config.yaml
n_layer: 10
d_model: 640
n_head: 5
n_kv_head: 5
head_dim: 128
d_mlp: 2560
vocab_size: 17192
activation: "squared_relu"
norm: "rmsnorm"
norm_place: "pre"
norm_eps: 1e-05
positions: "rope"
rope_base: 468000.0
rope_fraction: 0.5
qk_norm: true
attn_scale: 0.131
bias: "none"
tie_embeddings: "early"
parallel_block: false
extras: ["some layers without attention", "local attention windows", "shifted keys", "gated attention", "value embeddings", "hashed n-gram embeddings", "a smear gate", "short convolutions", "learned residual scales", "skips across layers", "norms scaled by depth", "capped logits"]
init: "uniform"
init_std_qkv: 0.0158
init_std_o: 0.00353
init_std_up: 0.0158
init_std_down: 0.00176
optimizer: "cautious_adamw"
lr: 0.000613
lr_mult_o: 0.615
beta1: 0.9
beta2: 0.99
lr_head: 0.0101
warmup_steps: 369
schedule: "wsd"
decay_fraction: 0.665
decay_shape: "exp"
final_lr_fraction: 0.0
batch_tokens: 65536
seq_len: 2048
doc_mask: true
train_tokens: 669600000
steps: 10218
dataset: "wikipedia_en"
Each number is 128 + 24 x the weight over its row's rms, rounded and kept within 0 to 255. Layers, rows and columns count from 0. Numbers have three digits each. The size before them is the row's rms in percent of the matrix's.

# up: layer 6 MLP up, 2560x640, rms 0.0423, rows 2106-2187, columns 320-399
# down: layer 6 MLP down (transposed), 2560x640, rms 0.0383, rows 2106-2186, columns 320-399
up2106 123:110110129142151115120129091103109135136130124117149149129099150135141196110125121159118094110119130132093162096088115108140114134121078087145108177138087083151132083098099133154126101146116093136123125105115108149160119113092120154125126165
down2106 113:091156115102154165119159141171110095123122120114162104122151127139134123114109118152147124112090133105104094155129129119132104154129178118141126159132138089132113081107106104150121112146117094128100159109121113176183102111152138149114138126
up2107 099:150136159121133094147156109082195149110153118123189132142111083152118168138131132148159134132140152126135165108133138177081171160123118068110142091139106148147150146131128171132196126149141138149121091098130100104121151151167144141133135143
down2107 101:142163120100114138160098093142136112114109140102107117098125151110135131127130138144140159129134163121145109129153158114128119146115115115118115085089129104103119155118168140136120112146185129130152140129104143157100153145175092183097080118
up2108 093:128151136131166134144134142054175104089170141135093151147099134111147129069133095124115113156140127139136136095150130122104121150109092111122142109156139131120177141130104118121116145129103122151085120146111133088176139092149141117114112120
down2108 094:133115126113151076122114127146120101152087133122133129142118144101142151122104106110083115138115165125157161073138130101139104087088106105160152135107176120103163121131139133106122108090102131112131075140112148079149130082156115141147156107
up2109 091:075127099122163110132106134153168108104145112078106168134157112104103141059171119119143158117131158092132167149123121090109144098125126164139128159152144147127120088088085134149112116122053124128132128128119104118104130176169160115107111128
down2109 092:157132131117140134128113099173135123144071129167117152108113104113126147060131107149096121126166151147153085131128141128164086120156097098108125135120101125143075151152127105127131098108073121135146118160133124101131151094137151112100102155
up2110 092:130109091121137138126089102130134103093129100159112182141096103134082159118127087122147127130120160131140133112141078134073100127154161164105148148113153113175106134105111149134107117122130179113066145106108125133153128134122139144111135105
down2110 095:118132145133152084151159115121148120126125143106111100118120093114096092109112148106180137113120142129162108147113107177083097136150120121085095123134176114110175142164168136135121140122130153145131159108099127151100125117094157102138118146
up2111 086:115094147135092120122127078159125102144131106147133121111112122153100119122117114111123121115092111154165135110152126124061095097168173166081144123103175121136166170129122171143118138121122130142142108127088103108134132125091107141101105125
down2111 091:145115132113118088122172173118151157135101122136133137189139116095134128123093101160129154100135126092152168066093120138160112146118158082161091152125134139128135139111122116157101108161097134104139122119088144125128101102117139114135140150
up2112 107:134145141177103073072140095132074137143124142103125159111101138152118125153133129182139092163102066138164126086128116117138152104130149090116115132102148156128141110146117158140119150134138127143107130147139141120133150152113139153115135132
down2112 109:174137112131146162131155146116143153139109124122142168156104116090114168156104118145134116099136107142167152105134082145086163133128127096126151150168143113108137151129095149138096123126129119116103132145095135142164127164109133095114107099
up2113 092:124081120110160151108148162122116106105150170202091116115091103101125189112104096120114120156133144129147101130107129119090138127146135159156084100143140093137132163102147091062129143104092106113164142135140131135114119143089123110098162109
down2113 092:139138123138111125116146096095110157120152114129131069103115148138114134130130170116139106156139117135110118133145130135136117115112157118162162113130135115121127144152112122125160119130108141095117091149106144149115086112104128146149143179
up2114 096:156098107117138128117152133142136101102182134141121153123091144182115136084082112142097111121131135153126109111119152118099167101123127118117103122130149108133145152128149118127103124129123165115126159146125105126143151128153143149175101140
down2114 098:171129108155144165154109124098127156142155134098133110155147098131106153119144130161134159107093121149152132127110105117110084117155123087111116124131082112147180117144096064111132125108146108120164150154081129115112104169118112146097177104
up2115 091:093116101138155116151104118089107104094136147139134116156170115126116124141137121146142100154149140144126142107126106151124146135111058105143126125105115046139139111142128112133173149112083120137164130148123151095115128158139157133146135095
down2115 090:125133123154122153138115145182136152130132122116115114148080191140138075134151176108137113121101146126146117147145116127104100082122110112132138139121125137102120112127141117142142086133141116097116160131160095148156122088095116145126137108
up2116 106:133114150152107116129137150113114109138147143091134140131147136166120147123136156133116123117115124118113122107139135132117124160099142123176132147115110112145157076140124135132099160150141131128101131130120126141137114157109151162135125136
down2116 105:093079176145157134114105142173159102131124176137109128125127143124136101151149122125154099109106121147080094122112125183100090146097097092133111128095143111136117089177141135163143136111112112092096128114111109154175148148103153132116108138
up2117 091:113086162139124117110106119114138123136080136136151170126085151100125150145155141114108137138130124125130141105037118122121142118135151165143141143145131143162119109087169126170163175128076085123114090150168137109123154119098128115094090080
down2117 093:138115136150131066105148126117102129090118126100135139116093126130141139107106153133133135090096141085168140137115141145106152156103088114103124058138144114143159120163079070143122121123167101162160101165151174144133114138143129184127153118
up2118 096:156088163144117099144179149108128090107125124170122184147096142143161109108083112147169110123106116137110102097126105085118102091124132114128113113099167074125157166100082156133109130131089167121107173118126133154113125141142108160148158111
down2118 098:110132081123124160150127111142160098093146135136092124160136095117156096125090131102127160098121134153136093108130168137096132124131139141127178131126137108114178145139127181148140123130131137144126119098121153122099129119123114120115108078
up2119 101:098172120149132107157135122085109166118138146122145145115109116118093124146129129137131141092082147135133167173080145133081127149144139136176119151100149154093120127119144158156121174131100067146124164121098130166192146138150106148133138070
down2119 101:134146084162151113112126099119126143109148117122095144117138092141114105149144153163163117120082149129155124164115090127106118115104139150134150127082122159155117152152125123098102112118136118123117137148102141091160106124126107081115169157
up2120 093:127148118164128131102121116101121122145136124186135110136079125162167167133140097166118131160138167110110090167104109082126110134130119145090130130140135103109165096130127124122140127120152150148118124146143112124134170106079138133178151088
down2120 094:116114102105085137097175112157097154155120139120180134138172145181119107159137142140143097105165102094110184128099171151158111129092112129122134142113145196113141123119127144102103083133120116087117119112129126132142085123127132134118100145
up2121 126:093126108093119137081133123142152152102113120148141116108145148114104105130078105156124144147111167103118078108120172101103158154129110128122109165139115135129144102136132140141150151127146135131127130087125131074132115116079119117149177164
down2121 120:094159105125170135138142160155135155150171086109117131090136137087136126137092146115101077076156113154162146113105150127133123122141107146164152115129093100129092150120120162134143104128082147162118147128110116084152117151108116130161139126
up2122 110:111081114114105117144164154137127137161140150123167086107114140142117153134103122155133129162114125158117102169138138136168138108134143149095123095143110144138100080146128131111125144162144122132151142152183141093109118172122114106138134145
down2122 106:119114118120109103132105103128144138111126072138111109139132128137135141126144098103109121123162146142123089155123156111112121143150125134130099128142107120141106141130120137086185138104116106131143106086096107192114125115135111144117130103
up2123 104:110115130146140123103131122165138152111095116137153109154123120113168119129122119109078129115138123139115090177125118118135087126108132127095141092107111118086151133132151117156161117120107084166136094156137117139096129128094150139119124133
down2123 104:150130124183131140151110135115078129125101119117160135135094055126177142052113128090133108123109114110094095139143091115091098159140146149080127135154104111122110158150134121154146111108116116151151149143107124133062162163137153125128129130
up2124 097:131099161132129147111071081177165137156134127135119137135089140109153094099127096145163115140109131135108170120152126140109142176147110125100122139113129129143170138088147160160113151140087092117151106126150088126094142182116117119112132080
down2124 097:097119099105110134103119172177098108132146137119122116210140147089097112165133112165181098128120121126118128050130172129123158096163173154134109144132087094097112147119153123097129145152141131150129160129145124113131149183119167147102090129
up2125 092:114118133143155131120136118119105129140113138108118130101131135144130142105139131165160117125112125154171138117169106168131098141101110100098154104132131101130137155086066105160126095168160137115164191138135106131108152077099129092133096111
down2125 094:133118115113080136101133143117129122120128151124117117078086192134140132143119126151120124176105103154070123096155132182115112089096150122102143115146150101125101141115142163097150163121144130158168106134144141131139124129129129144142171082
up2126 100:106144128128093115133117095137082124141129173138136085094146133141178105140135111163097151145127102154124092130102131107117166124141123105124070114142112094097129147126158124131068108176125163167121164171134124105119108156071133146117140128
down2126 102:144129161119114171076121106170146112127125125135141174152107119147144111135125140109143103142132096165163071110091118154125118135131153163156099143152142131137138128123066128095161105157132149162083163125132148091121107144121096157084148116
up2127 098:102113156131117080109136127133144156148120114122122141095164127148148107133115132118113094087122115160093128109132151155107143075120137115144101131122130123119119117096114118136148157130122122138122139113126077124082085133133108113130135143
down2127 098:116074132135137111103126127146139157127139126148145148141143108143155126122103130085103152084139108118123149166155114170113122073162090149136130121123129103126130106150122135156142101105085119094162096154121105124131122105156108073128123154
up2128 101:124114129120165077102132143104154151123162192146112106110151103098106150079080090162082106146121078141137135142096140134092152143125132105114113087134112110127128128118135141107121136102120140152092126134119135088120140093093125124139105108
down2128 099:174123115124143131115104115140141125170106102139102128102137088129139113141123156102121124186121093112174149098150129107131106130146166155148127152127127090168180133168097149133107159120106092146101134109122124139132147060131094161112101152
up2129 098:140118129074107081117125129130152132162122144125142112122117104153155128120144122141183134120121145170130125135110130175114136114105106135113150150162190141110127106118112133161155122152139147122124197099133083126105070137137133147077139076
down2129 100:109105101149100094116144121124120103188122110176099130123134146120156159129140137133119122120147103189087129124165104147113132134133131154141071123136171108121170112123151124070106111142126107125132124083113139120116130196120132111079138084
up2130 109:065117083126135146088127089138129170168139161123137163153132136128138187143092068156105143090162125168138123156049172105134135129137164116157094131145116119109159120139144138153133114116137086123147181135123134136112136100097109125083133108
down2130 107:125169089177071130107152110118079129178126132116118135126113107149157109100112133139133115123099123129094129086149178166103110158122133114113112153102138133136109133143112106165155132133135177121117124134126088138133102125145122137113102167
up2131 105:119123126114130071110125138127144129128161107103138096114102126114128113112146126112152125117145112135171135167122097157151154117121120129113150091089088155159162133149126165106123172135129154151085142118154059140122140182097145134126092152
down2131 104:139161127102146114143102169129133129117109120155081124124146116131130122143158091097103125121162184075151088189136139090115113114164120174125116160130155123124129136152114132158109128115143170128176106102177114129128170098128120109113154156
up2132 105:099102141120184119127129120106092134117134146151124108159114140102133140136126123111150144138129184145084153128130136086096159147141090107143154102122149119167133103103144155114108144114104103154117099102132112101154112165128135157094120136
down2132 105:135127131091136115109094177103117139137143199149152113148134127141147158139124118083138155119121154093103129111132129156126091118072111118108154124124138120032107107111109124137129128192134101124158113166098154101141127133159130138124093156
up2133 100:101076131141176067111040160126169146146089122164155123102085154077119134125109128137157143120100144154125110114117182121113145112150134102154138084147149139140135148123080145139135092124105151120132130149112154141091110125135176134120135103
down2133 095:090116110153126122134143187090128082123075127130140144125090138142094168069142111130127123139142128119119135153150120142064121134087139120155087145150113112172135113110099100155119133108090114101128142135157165139095131072106134098128143092
up2134 101:141154094124125116111078138132154108115129150144122157115116096136133176155124117128105136123118099151137126128093111112152128121101153128116124099132141134112134136080133163120118128157122142111140171133135088116150093154106156109120141144
down2134 100:191104099104117172135143131127123142119132118142109144168129155106110091151132118136147132177126106078090134129132135106151144084138116169136136160119130122108100161087166128135080124167088169122149147066132133136108099153130136125120116132
up2135 102:151085095149097116138122147104148126137157163118157122127126139146166143156097140157140143127100117132120119141126143126128152095148097150101119152131142122113124122094095138154144111127146105171164137085143114120140128163085151139116155136
down2135 103:140114082180099111155136130116186137134108140128198130111136173116169169072138160108165130112113143133110094127131135132085129132141148075121124138153143112141136113128133129146142138124129152131100155129106145130135128104156092110125141120
up2136 105:069105130110101132100103096110156102129149116174139142105122101189131125104115136125147164135150120134104094128117130142127114091073144124106125084161119092160127140115116120149076123118129160161122115156157137078128091101160111171125121099
down2136 105:141141106088125113074126090174111121108102110105158138119134136185130165140125141099091153132161155147100102111119115133157133121134186103114122120168117139143110139160167159137118128128083168123118152106144132167123124122119107091081117126
up2137 105:115137101132129151111077096127115094125151120166114151166147140114105135104121110116162174137164173161094169094129131141110103125128120127126068154111130135092111111156113168117110155129138171118091170077136101160126120146114125125129192118
down2137 106:121129120128098135139140108110112107142157098124147118196131143117116125137093113122117189112164126116123107161134128105133086125133119132153125185167163143099123131158149108078138146150122109106101123154123135135064161121102129134146138139
up2138 103:132118107172102145156134127101116139197179161181110140122099143124114139142149073126098131157092143172157142105133144135104083123110109148120157149152121101175131118129091144145147182112104145121156115096153148124119155121159109138089131108
down2138 101:126187116108119124114118106109115155131117129082128116127057146112162123150159159092137119169145112148153148102162141138145149184095113132114166166145160103094126148087132114091122149098132118145125139184143127147120160155103095179150135143
up2139 092:136095122154166141118110148161121122135148131181113158151124134123160111112095102109093114141115146142090121169125143141076150097138154130113126080126140108123137124075108144112104110133091147142074173156132143092147139168115100185124114142
down2139 094:159152100152136113119146168118085101128116164101132123124136115126147129145116115128154120144139093095131110149138096092143148135079119138143106113120129103133117115107109143163123118161158108089140152133156125129138128156133121141155144113
up2140 100:146152129117118093144107131120159125084133140157126114114119138087140130106106142138124156120135123127143159086139079132099120120108124152135084131120133129155117125093100156119139156128081154139113141137114152116133133118122145188161125105
down2140 102:121100132147117081115142147130123152101107130149141143139100127142142118145158150127150098128122071121111192128157100119117090111089132135113144150107120127099101126105138158117104176149116131145092079144129099122118115158126178127130164110
up2141 097:135105079141120114151130124101141154115117147118152086177162084127152116149144136133194091103148127089121108131132098098106135134108127131144137119103132152093126111138092168120132122116106177161152143155116121111154104173110164119091119117
down2141 099:125178144106107094121116134108124173098085106136109113135127164132165122147177138132127136166153174138113126143144138134094125153125114139107097161127156148145109121119169130126120158080097112112123107131137144163141108170134142137117115131
up2142 103:099123142125143111123133116126124158094175124133118139146154119120110130161164100121120088121148200143135106142128105113106175082109177120096147091130135151123174115174094130095115174133171157136085132134137121120129095120135108133144132111
down2142 101:104152087127174128124136120115117146084156126096099151127110082133162121196153130081066115119137126116127139125127088126108136138131119128102120144149092170106134139127128113154117121137139121130115107093127093106108154111132131109140129131
up2143 104:125132067081135117130116123117123143129134088164137160121134135143093133123154137162151138095126117154102112144084090139125111081166143180110084117182123136123110127117127175124111146137143143151127151086151115090145140128112144101131111068
down2143 104:180112112120082129102121137060145145193117121183132137101175159160124120093136133145150130102121107116104149117084144143167158104150126134156111134127122092150110118158141158128143124151173103113169098071161086152130147104154139068145134136
up2144 104:110058124109135125121146116120135139118124158176103135116129104084097135099096153153081120107118140097095156085113166127178127143129110123105135134147126093112107123097140110122152138140117137140169108142172118085164098122099142104120144139
down2144 104:133108154121148155153119109072113139117140197149115103136082179106172136117095110161094140146117146145146115097140072143168145146178112151082126138136127061099083097115146124065130148145121117139154113122163122093107137130144115103155128161
up2145 103:085131131139117115105111159146143117142154099143119138116132115186154136095132101163147141137142122151151117155130142108119114091127113137084083148140100102088141207129139128171103185128155123152107130136149115129108105143104144156148127140
down2145 101:101107173106160123094149110087159149125093100139174145131129127154130147108188147091128181145097108092164129121105152104094126119136163126156132120134089153137201136194140155152111099106087161118109115094156145118114154077150120127143121134
up2146 093:114161135148109086095089088107154103086115130126104139158126094112104153121133129121162115091166181147147116167118136142105168119120131115151119141107121106139152139155118130126148181106122149117156111125152111153135086152146165158154118153
down2146 097:170155164146124091133146117149151135129122162127082162181162151149141170144128119107132126121102077120130154109135120154101146127152072112091154152172115108146147135172135115122160146069139170110138087125122160105155107138125148130152131146
up2147 091:114131136135156107102160161120102118133133090149149120145127113119130158115088117121103095144089110105141074123083173112124141114150122175114127088124137143138144136125140142114101069151109141125137117150168166114169142141141163154148122092
down2147 093:167102129122130129117100093137118159147133137145128137150107155119083119137131198104086102105133158128092125178117156102118110066100113135161200137145142109135089144155166106133132126156173161158087131114120134138129124160172105178136135106
up2148 100:152111129127117129101149144111113134071141109128107123082143139150128109126152155156127156104133122091150135088133103130158125088093160100124093127124113115068148149108093110100155168149097102157126125129141114123137142160146110120139137138
down2148 099:103097119099097126151144128136133136125060116141150161137170152132115143107134109157120140081115097104110148132091128152124124091155138154128092092148082143103170117165138079109094128141110104095109138118160113099122155152096068138104134122
up2149 092:108127114146112150124110135160125060144136189136164157138081131155123115113115122131125132138109103094141096110149120127129099118152123158144112121116152075120154158149138135137105112124139125147090135130129111099108139130123124150131079107
down2149 092:166111121126111130114124156109133174166158067154121082095164115105136161153117121150163127108120146134124111113107145134170159114116132122081162131134080158122102129127111101070136117160116129139161130113128161131141129133126172125132164138
up2150 087:101091144162140120137116141132174105113089178145140125105129126113150104127119100135133139139067149078130145141130136143110108127120174120110133095123136127115130079134089139157119077117142122148120136170147135124119113131104173130136120103
down2150 086:132164100111089146098111096125137158139152089126129122147125092166106108099114141108110152111147099146125099101124154141138167108130083127102080130135125126153107112162112132123131173145106088142111117126157122173151151166130093117100113150
up2151 101:116119116087155106122083128115138136136145110113175187118130174140149132111086126146164116105119141208159112101094116140073130148120160122147118101160186105145161152130106126156117155129119095145133129123143114145154117201149163131132167079
down2151 102:143058134142177119157134129095094069127142150142138111149092175102128091149134159114165132094073161128165129154129134126114075093115162129120147158097117142148164111124096142127171139133134106139123098118118133098079108158131137133155142116
up2152 098:149131130126121122100103120132108133093114110131140123098117147115087136136141149176125103141154112113104111111143131094170181148110121151127116119120110124104146101151168144102105117152117131121107118127133148130174180157148131139137147121
down2152 100:128104129176120125132119154151124133096145137154131094134144099140114132139130115152116083158154123117147158124107106109117149158120175109123092134117112152101099112120136151138164113116143089139126153147115097207153138168107171138102139079
up2153 100:126125101105131098102120138134156125141105137114085131097139173124181115150074124196121106123122138164119124138125148099129120165117122120167101153141111111124119140109112133101116152126115074107163133164121119082123079173104176106152130163
down2153 103:096162114119109131109141094117111134148082111090156088083098103112179162127098126147105094142132195144123131106156094118086108123104133125170136165158138113110149134105120107166129121118096100103115102125112120108120114133100132116100104141
up2154 102:109096154147142107117082110077125171134142101186104095092107212145137132108142116131150135114092068095120077139107100116108118067131099160134087099097140118145121163144097133112105091112108085131128178132137125163137136128122128117170152098
down2154 102:152144145118114133136109115111153193144157151131131133087126129122129104079165154096079159138136154097128108130087107169126107123142122124096130184171156147130166115089178093167122121128132119153164097119120123103117086134139121094143128141
up2155 111:138140133124107117116138153110121111153166128078142142117119141123168133108154122107136138127099130118128133151127105150129181103110114149087123145086110152105125158099123098113135162167132162138112134107161141144129113112118157099113098115
down2155 106:121132141107147096123142057134148101144093099103128135153126113104097112123184141133105164167075131107160148104152109099146120152129130115108144152150120124084167172118118159112128145113139108140109116133134114108135144135106126142134132137
up2156 104:118128116114115118111142145088162101161138094138133130135094109132157162119114063153116133109128193146152126119126141107123158127117122128092112137129159133105144108136144116141095119117088126100142145119137128128118151111136149146070132091
down2156 103:132147124158093129144137143099110077141164131107127140093143087138121122087098135124137158111104106119116155126130171152112114117156165126120164170110148111150144159174139166146106104120118170101126127100114135142141111132126122128096122123
up2157 096:107128099091101141103124122170130086129110144131102130138193160092137158126101150136164122125134117091138126101135120123111135137102120100148082124143170125156149095089157125144137163149118163178159110141162158138112095125129182124101105119
down2157 096:131132120113169146121175084150108105132119081095137128122098128129136126166116131125112129151086132114135117137117112136136134105082125190159184123113077133130110114146143169126098140115151143118110115140130160110113152132146103148148104111
up2158 094:124094116139202144136125104159106091099162117096165124165114144158172103108137124162144116083118132109099128175170069088132141109152087121107145109121136132168116077102133156100140085174128064154177112128132113158125098098134129127136123140
down2158 098:086108090192160161141097112134137118159107151129179176149118121168151057100164152120134094100148120151118098127127139124155106152138150093135170151144132147105098124139144098146150142127125130140140122122093121200133121153159094158120115165
up2159 102:090075094116138147176064121127130126076117121166128098102136086110126163116138114121126090175152103154120129125090142117144163135153117148108081128116142121121143129063116117148101139127112136131164100148130078107106091168155129136164145115
down2159 100:143155156104113123123079085113063151139129102148081184132139114144103122115165105118119104151161119158096123102130136112161104142135092154099174125141116117118121118102118123154113137112117150121116070165166084099166095150167119120122091054
up2160 094:109125123185164140130088139102127087189153114119151157122105147130145181157155094132112126149126121087129095117132124130133115132194128168132150161136137122131134114117087118174118102124105148121128141175140099126163151125165110133113103165
down2160 092:121132106161149153109125106152163137118148079129129203098123169145141101144170135086146122116145129164128155137145093173164135129134084113118111120106160132130126138126150126095122153106137128114145132129128141161078127114151124152117184092
up2161 115:129111094120133135132102085140157116093124162139152118132124142148147142122137098136148110154158187141144145116059099123103124125146143110137109147155153146142106158139085144156159113125097121129076168130128121136129095150099110164131154130
down2161 110:135128114117129154144107121121097123145131104161082093150150094118123120078162114139107102147123117166128125122146109131155140115123126117159121093104069092093132143135174106130137108113126138128141131129147155145113107124149153130122131122
up2162 097:127079134138149155146143101134117114114169112140088152139151161143087123122076126124178105143165139160139133123092126144112136135149177123151120094080140130110139116129128136133153187123121152143118086115101101122122116149139157124134104136
down2162 099:108148128155121124131134086141131140126147083090184174164113121109088151139075150126147125121124126152152152148139174087087074125140149156140114150145143158157087133159146144155114132128112111128102130163109106092135110102106158086049148110
up2163 098:103101139097163083101143112158165157137129120108160143098126126142170139077058112129111099127145135129095109124121151095133148100091112092129122075114175149111121106113158130145102117142086147127111149140141112093118078181097153152118095103
down2163 099:124149147135096114139170094132181095136141108113138111156152162142117154174082118173122137172155157132118120094140102111102138170089116105108119133133151142104157133157114150119135155117120122075111117102126134168137145102145107132166127158
up2164 099:126132135167140103154129168135161148129133128143148110136088131108126130121084125103129172128122114121118119146108102121116090104171147109137131155150130084173142157111112155103132108136086152183104148132144116099141118129071110197121136124
down2164 100:125094109116161149120145131128132139065189145116162133149161127142083135096094098076126126117149113106116179137125176156136100147156117094140118153139123115136124098166123150131111154109110152110117128126115086129147126085113113134127117111
up2165 092:103142061142119138107152068160114133088140138124139119149123139152135142164180098123119120136117150137109079137110109134121120141164118172122144149113096081111169149143167136128124132155123146112106144117158112134124105142090134130134116124
down2165 090:159133128155130116155125105139136121111113094100113133121167102110103107141071129135140137108093109127172139131110178136111150125110115110107102139110125091141107112138122180142121134130125131134135158137152140117179131091168159135125151136
up2166 088:098136136131138125083111148127099138145104145158079116129136170148140161147181107147068112121116157100119149138126134099120136130100140119136066134135113120123123142146084144141118142141129113098100126140150110150183147135133114132143172136
down2166 089:134146147114094116155189126111150105112136130134140146118158139137164132143108139113151099117161147160157105151147151097117127141135114126113186136138153115133076154123171115144141129129144154119086096146110137133118133107069150125156163128
up2167 098:142128169151125097103152169142139156137139158126113142141119088165161135093128113125132123112112092122098104150101142138134175129127151106152097113068128098104151092116128129080124118145083145171140157134136140151121121114122129135133165096
down2167 099:126096110129146150166103058147152158167140165147083117121154135113118099139115133147091182132141147161078136155134125127096097141155140137122149139160141089159081071138131098125192138128158076135123137149154122120075128103104146133084121128
up2168 091:122093101137163105113102084090116141152107125136116147116118145105150126139127119141163124090077111060104124148120142141118149143123091132112108160102148112154110101120119176126109130128122127144127143142106128139122122132172138141135109099
down2168 094:142152143135129123136125142100145120082153164106168091129111090140076127110094142115104157163169155151119145114119111099086121122167106140134130141097155139106164172143094114144092135142099121089097142097133102120168154112129101119089122110
up2169 098:069083147114135148115089096144164131140138114160173128097113136145138163141107132121168126149147131140121086107129128128081125083102127126091125122122107126123161094114113130148131121140134179128147155151127089135131132120109130124129125134
down2169 099:195140109145103105142165078110133089111098134093110097123101174168135239120140148131135119077093130106121135131161117064077109097111120129116146157129145112131141109151116117135138120158123164113150131148113129097170116107104094153110151148
up2170 095:091119084117159107116068119105172103142131156125135131117120202103095141137091087110135119139114176127082092086163144134124122127130118094111112147121119132132154117104131135111119136125133110108094131139136103123095136100091158118115145106
down2170 093:111137082129097134126102122138115111079123139152111111127119090127106105131141150128120168139101129162132098169137183125141156093101139125092166130095115089144113127137130131110132127135138147145144122113155152122132119174157118142156145146
up2171 102:125108162139148103071108100088087140114117138162180147149138114168167141100116148145185110118143109156148166134096124110102177132118129140106077163115121106121109117146141162116132149175077139120088173160143108179147168133150141145124138153
down2171 101:156117135157138111162130068139143117107145134081117148146177092103188094104155115153103118127122126188170113125146142134117133127149137087135140170120112180111140164171127147118089174125154113154134153153111124110147162126153181165128165150
up2172 099:117076101145182139125118136115116112124124118125117133125109109130069149100115083118131148142159103098107108150062125129134129159192138082136118151116122098083148160101110134156127074146103078151101122147133138122132178142133133133090157123
down2172 092:187174152135096117120127123161125114117111183098141097124136100102151145106154144117124136115121130120140102149141119156131129128106124109080117146100159140080124142122118162131166118109119105118110140120099095130163074105124134135100089157
up2173 097:103126151138145139141111115115123107163200107107117127176130145108123140162091102164156125141147138126112113155117150125099125125134106136103134132103146118120149128089089119097124116098109121138084110128106136135133072084130101171141107145
down2173 099:142091131136140131089139129137163134123126152095110154129081155126157104105111111120120091080110152130156120137153153129111089090102127111173094148127147142101121144142125106100122109113112139179142132131104104140124128129099118162164126124
up2174 101:117146174132156106114104109124148171148152160156134109118136141095170121140112117173103145131125098143147120142126145123139151148162131157082103118123125106119119119086142121112114134148114138149108143116137115102103108114099136116126143094
down2174 101:152127104100158099129167081131130120115170109108134134106131119078140114139116117130153131135090125160082113106154141130160125126104164126098137108119134116133127071087123164121087139147145172088189081151159100067137116135134112111168140153
up2175 087:138133119145133091108131128121125110135115170119140131117105135124162132105151146135119113123171118117106107141113135166120101112103134095111113138114141132065135086118146183137134122177131084133128161112136130121159144162138137119093122138
down2175 091:102118133116126139126108152169135123136163098142136149140128141168108140143112127118128117132098083128167155138120094130099137098105188141161183127152140146158102164098127106106136122126127167117122098127099095107163143083127185121177151121
up2176 092:061103116086107139140129115125153100122154125107089133126155138098137132131146108125155135131098154159088141185131161151087134122113133140155166118133138120154150150146118121143119136102160085131136104104105135101130093108107151145141081095
down2176 094:148108125153148148091090089135138149160126130131144106119098160117089162171168114186094118132112115138122107145145106103098170121149146141111147110133094120134143135147142154110119136170194137098095109130100121150133145106172126135114147156
up2177 114:101082108112132108088110151119176143152161142138137123118123145102120144139131109129155130142177130110068148132114108133113166111099171165153102104132118113177164112143097109122122090125131139127110108111165106139145109135108107135109132127
down2177 108:124119158101144127139106107128168172166134124098083125172170156082090151103139128110123114128101143168117143154121143152090104121153163134178172124123133135123114085166139172117143078120163137158142134142133085105151134084133144131133120112
up2178 102:069128067102135137156125095102131135181155083132139161127102114152134150159130106106156114113109132127138138131126123157139119148138148107094136158116143119119113137125100129146137164111113119122130161139097092126108104088114140122111107126
down2178 100:142132134168120128079123148101136120107147139118158107088129168108132129121129130123158103136128126083169134133103122134158137126113119120156132105109131120158135130136136131126125087138140123087116134129138144118133132145152094143129107137
up2179 097:106159057173169160146159115095101149129174144146166093127108161153137091193140137106145164134124145160117089163115080137118119151131071133109108134104127098146145150137107142123101127188116132138133169097143105143143101137121103165119136079
down2179 100:106147149149143150142097127173132137067148121104173126108164152103145130122135142119104119163110101146139128154128125133135153119127152138121124146099140131118120130161116131126155148143111098098130175152140120145132139125163160136153143167
up2180 098:131104163103143067125146120130126137140131117155126131121105159089126103161096139181121148098116129076120104116101175131132132110148159154141122124114112121139118135134114113145144134139137113116148131149130103125121088149121142128138145159
down2180 098:119081148098153084101099143123175100136154116128115096137098085117094122076104101144141107114110134134166101137148165104147113122157147119132149152114133085141120156095128104149152109105135147128158119086113143122107132108140120150126111147
up2181 109:119089134115145122113128128131129127160104131163158103119110158150088144172140085124161124131152110114064126156124160145105146137127106127100122119153124133166154113137118174104067100125107137146103114144121117143138160075135151130132116127
down2181 107:126136102134131106179169195093135110138122140130105108125077113096152127084133127069136117111128146123139102132122173154155124094137112155076109116143112144118125118131142126117075099125137131138134143138148106122107128123109123093119156106
up2182 110:112125120132125129107114110121127113118142163130155126130088121107133111083122122148134185087101147165147088147116124104109130128121115111121122136117129143154119103075114131105124129134121106145135164147141145138127124131148148148126144097
down2182 108:128175078144142164139108088128122084116120137098112145146117122163124107090109133156116141101124157147129102150155086116128118117091155151117103101122167083093127140123113106094135142077124113139102148149145102166119100155131129169133108120
up2183 122:143100137138161090134140134120116106134125079124139124088142180134148116147118119128171103082126154103138154165105149118111150108097154146095161148140127136154131113115087096114101080131065081148106119161123106167116111156134112181106109110
down2183 108:154147122127136144162170140143125155111099147095152153130137122163132111149168115117150148121125125138164180098116132095145090140118082155162188092113141085153138129132188124154178125161111130106096121114109130134164151127108144102125119131
up2184 101:135095139137124124049111127140090124176138108127160124106123135128114119149138107109085122078159113143148161151125155122139165153131079094136163122138138113131138090090123153141164078181142148153145127085138128167153122099115122114109159136
down2184 100:143132096135142164181156173118141092133130087128130146110108172123092142126100119107141126129122130137161097118138115145111103118145116163159099124138104110121144175125121113101117109089092127081087108145127088150094142134094157124143128115
up2185 094:062081082131153144121151090102125109133155118136081103173130162156143164176123109140122115130109140130115132129111111151103125129168139153116152125123108089100133163104126178142113076132122118147109142112143124144159138150101144112155103128
down2185 094:118157150122126079132119139160133134109072108132152125155160166118136113130081165101121123127147139119132128142114097148137125142140140138122137131086158133135110136147148085135060117137141107109140168145102135094125116121170145149134158124
up2186 101:089121123115138108079102150149157105156129136134144089108094109122163116141160122117170110130145158119142131140120123141067141142110130100138141112111163077081143099106134130127172163126135150136095131104146113151155081166114159149086125107
down2186 102:122139134143147121187151101129107136097157142143198114138159140095149163169114136111110122113182102163144111160143128106100119141125160157139143156172127099140123131149172117164131134100110083154117127143109118069122131131152131108133182126
up2187 093:130101188123120121111096142123099128090149111109179102104172115119175130108106140111134141143127170122136098133123147132175166099085146131116142168100155086137118092156109139130149145121062163142147121095116123147083138157153134138167159126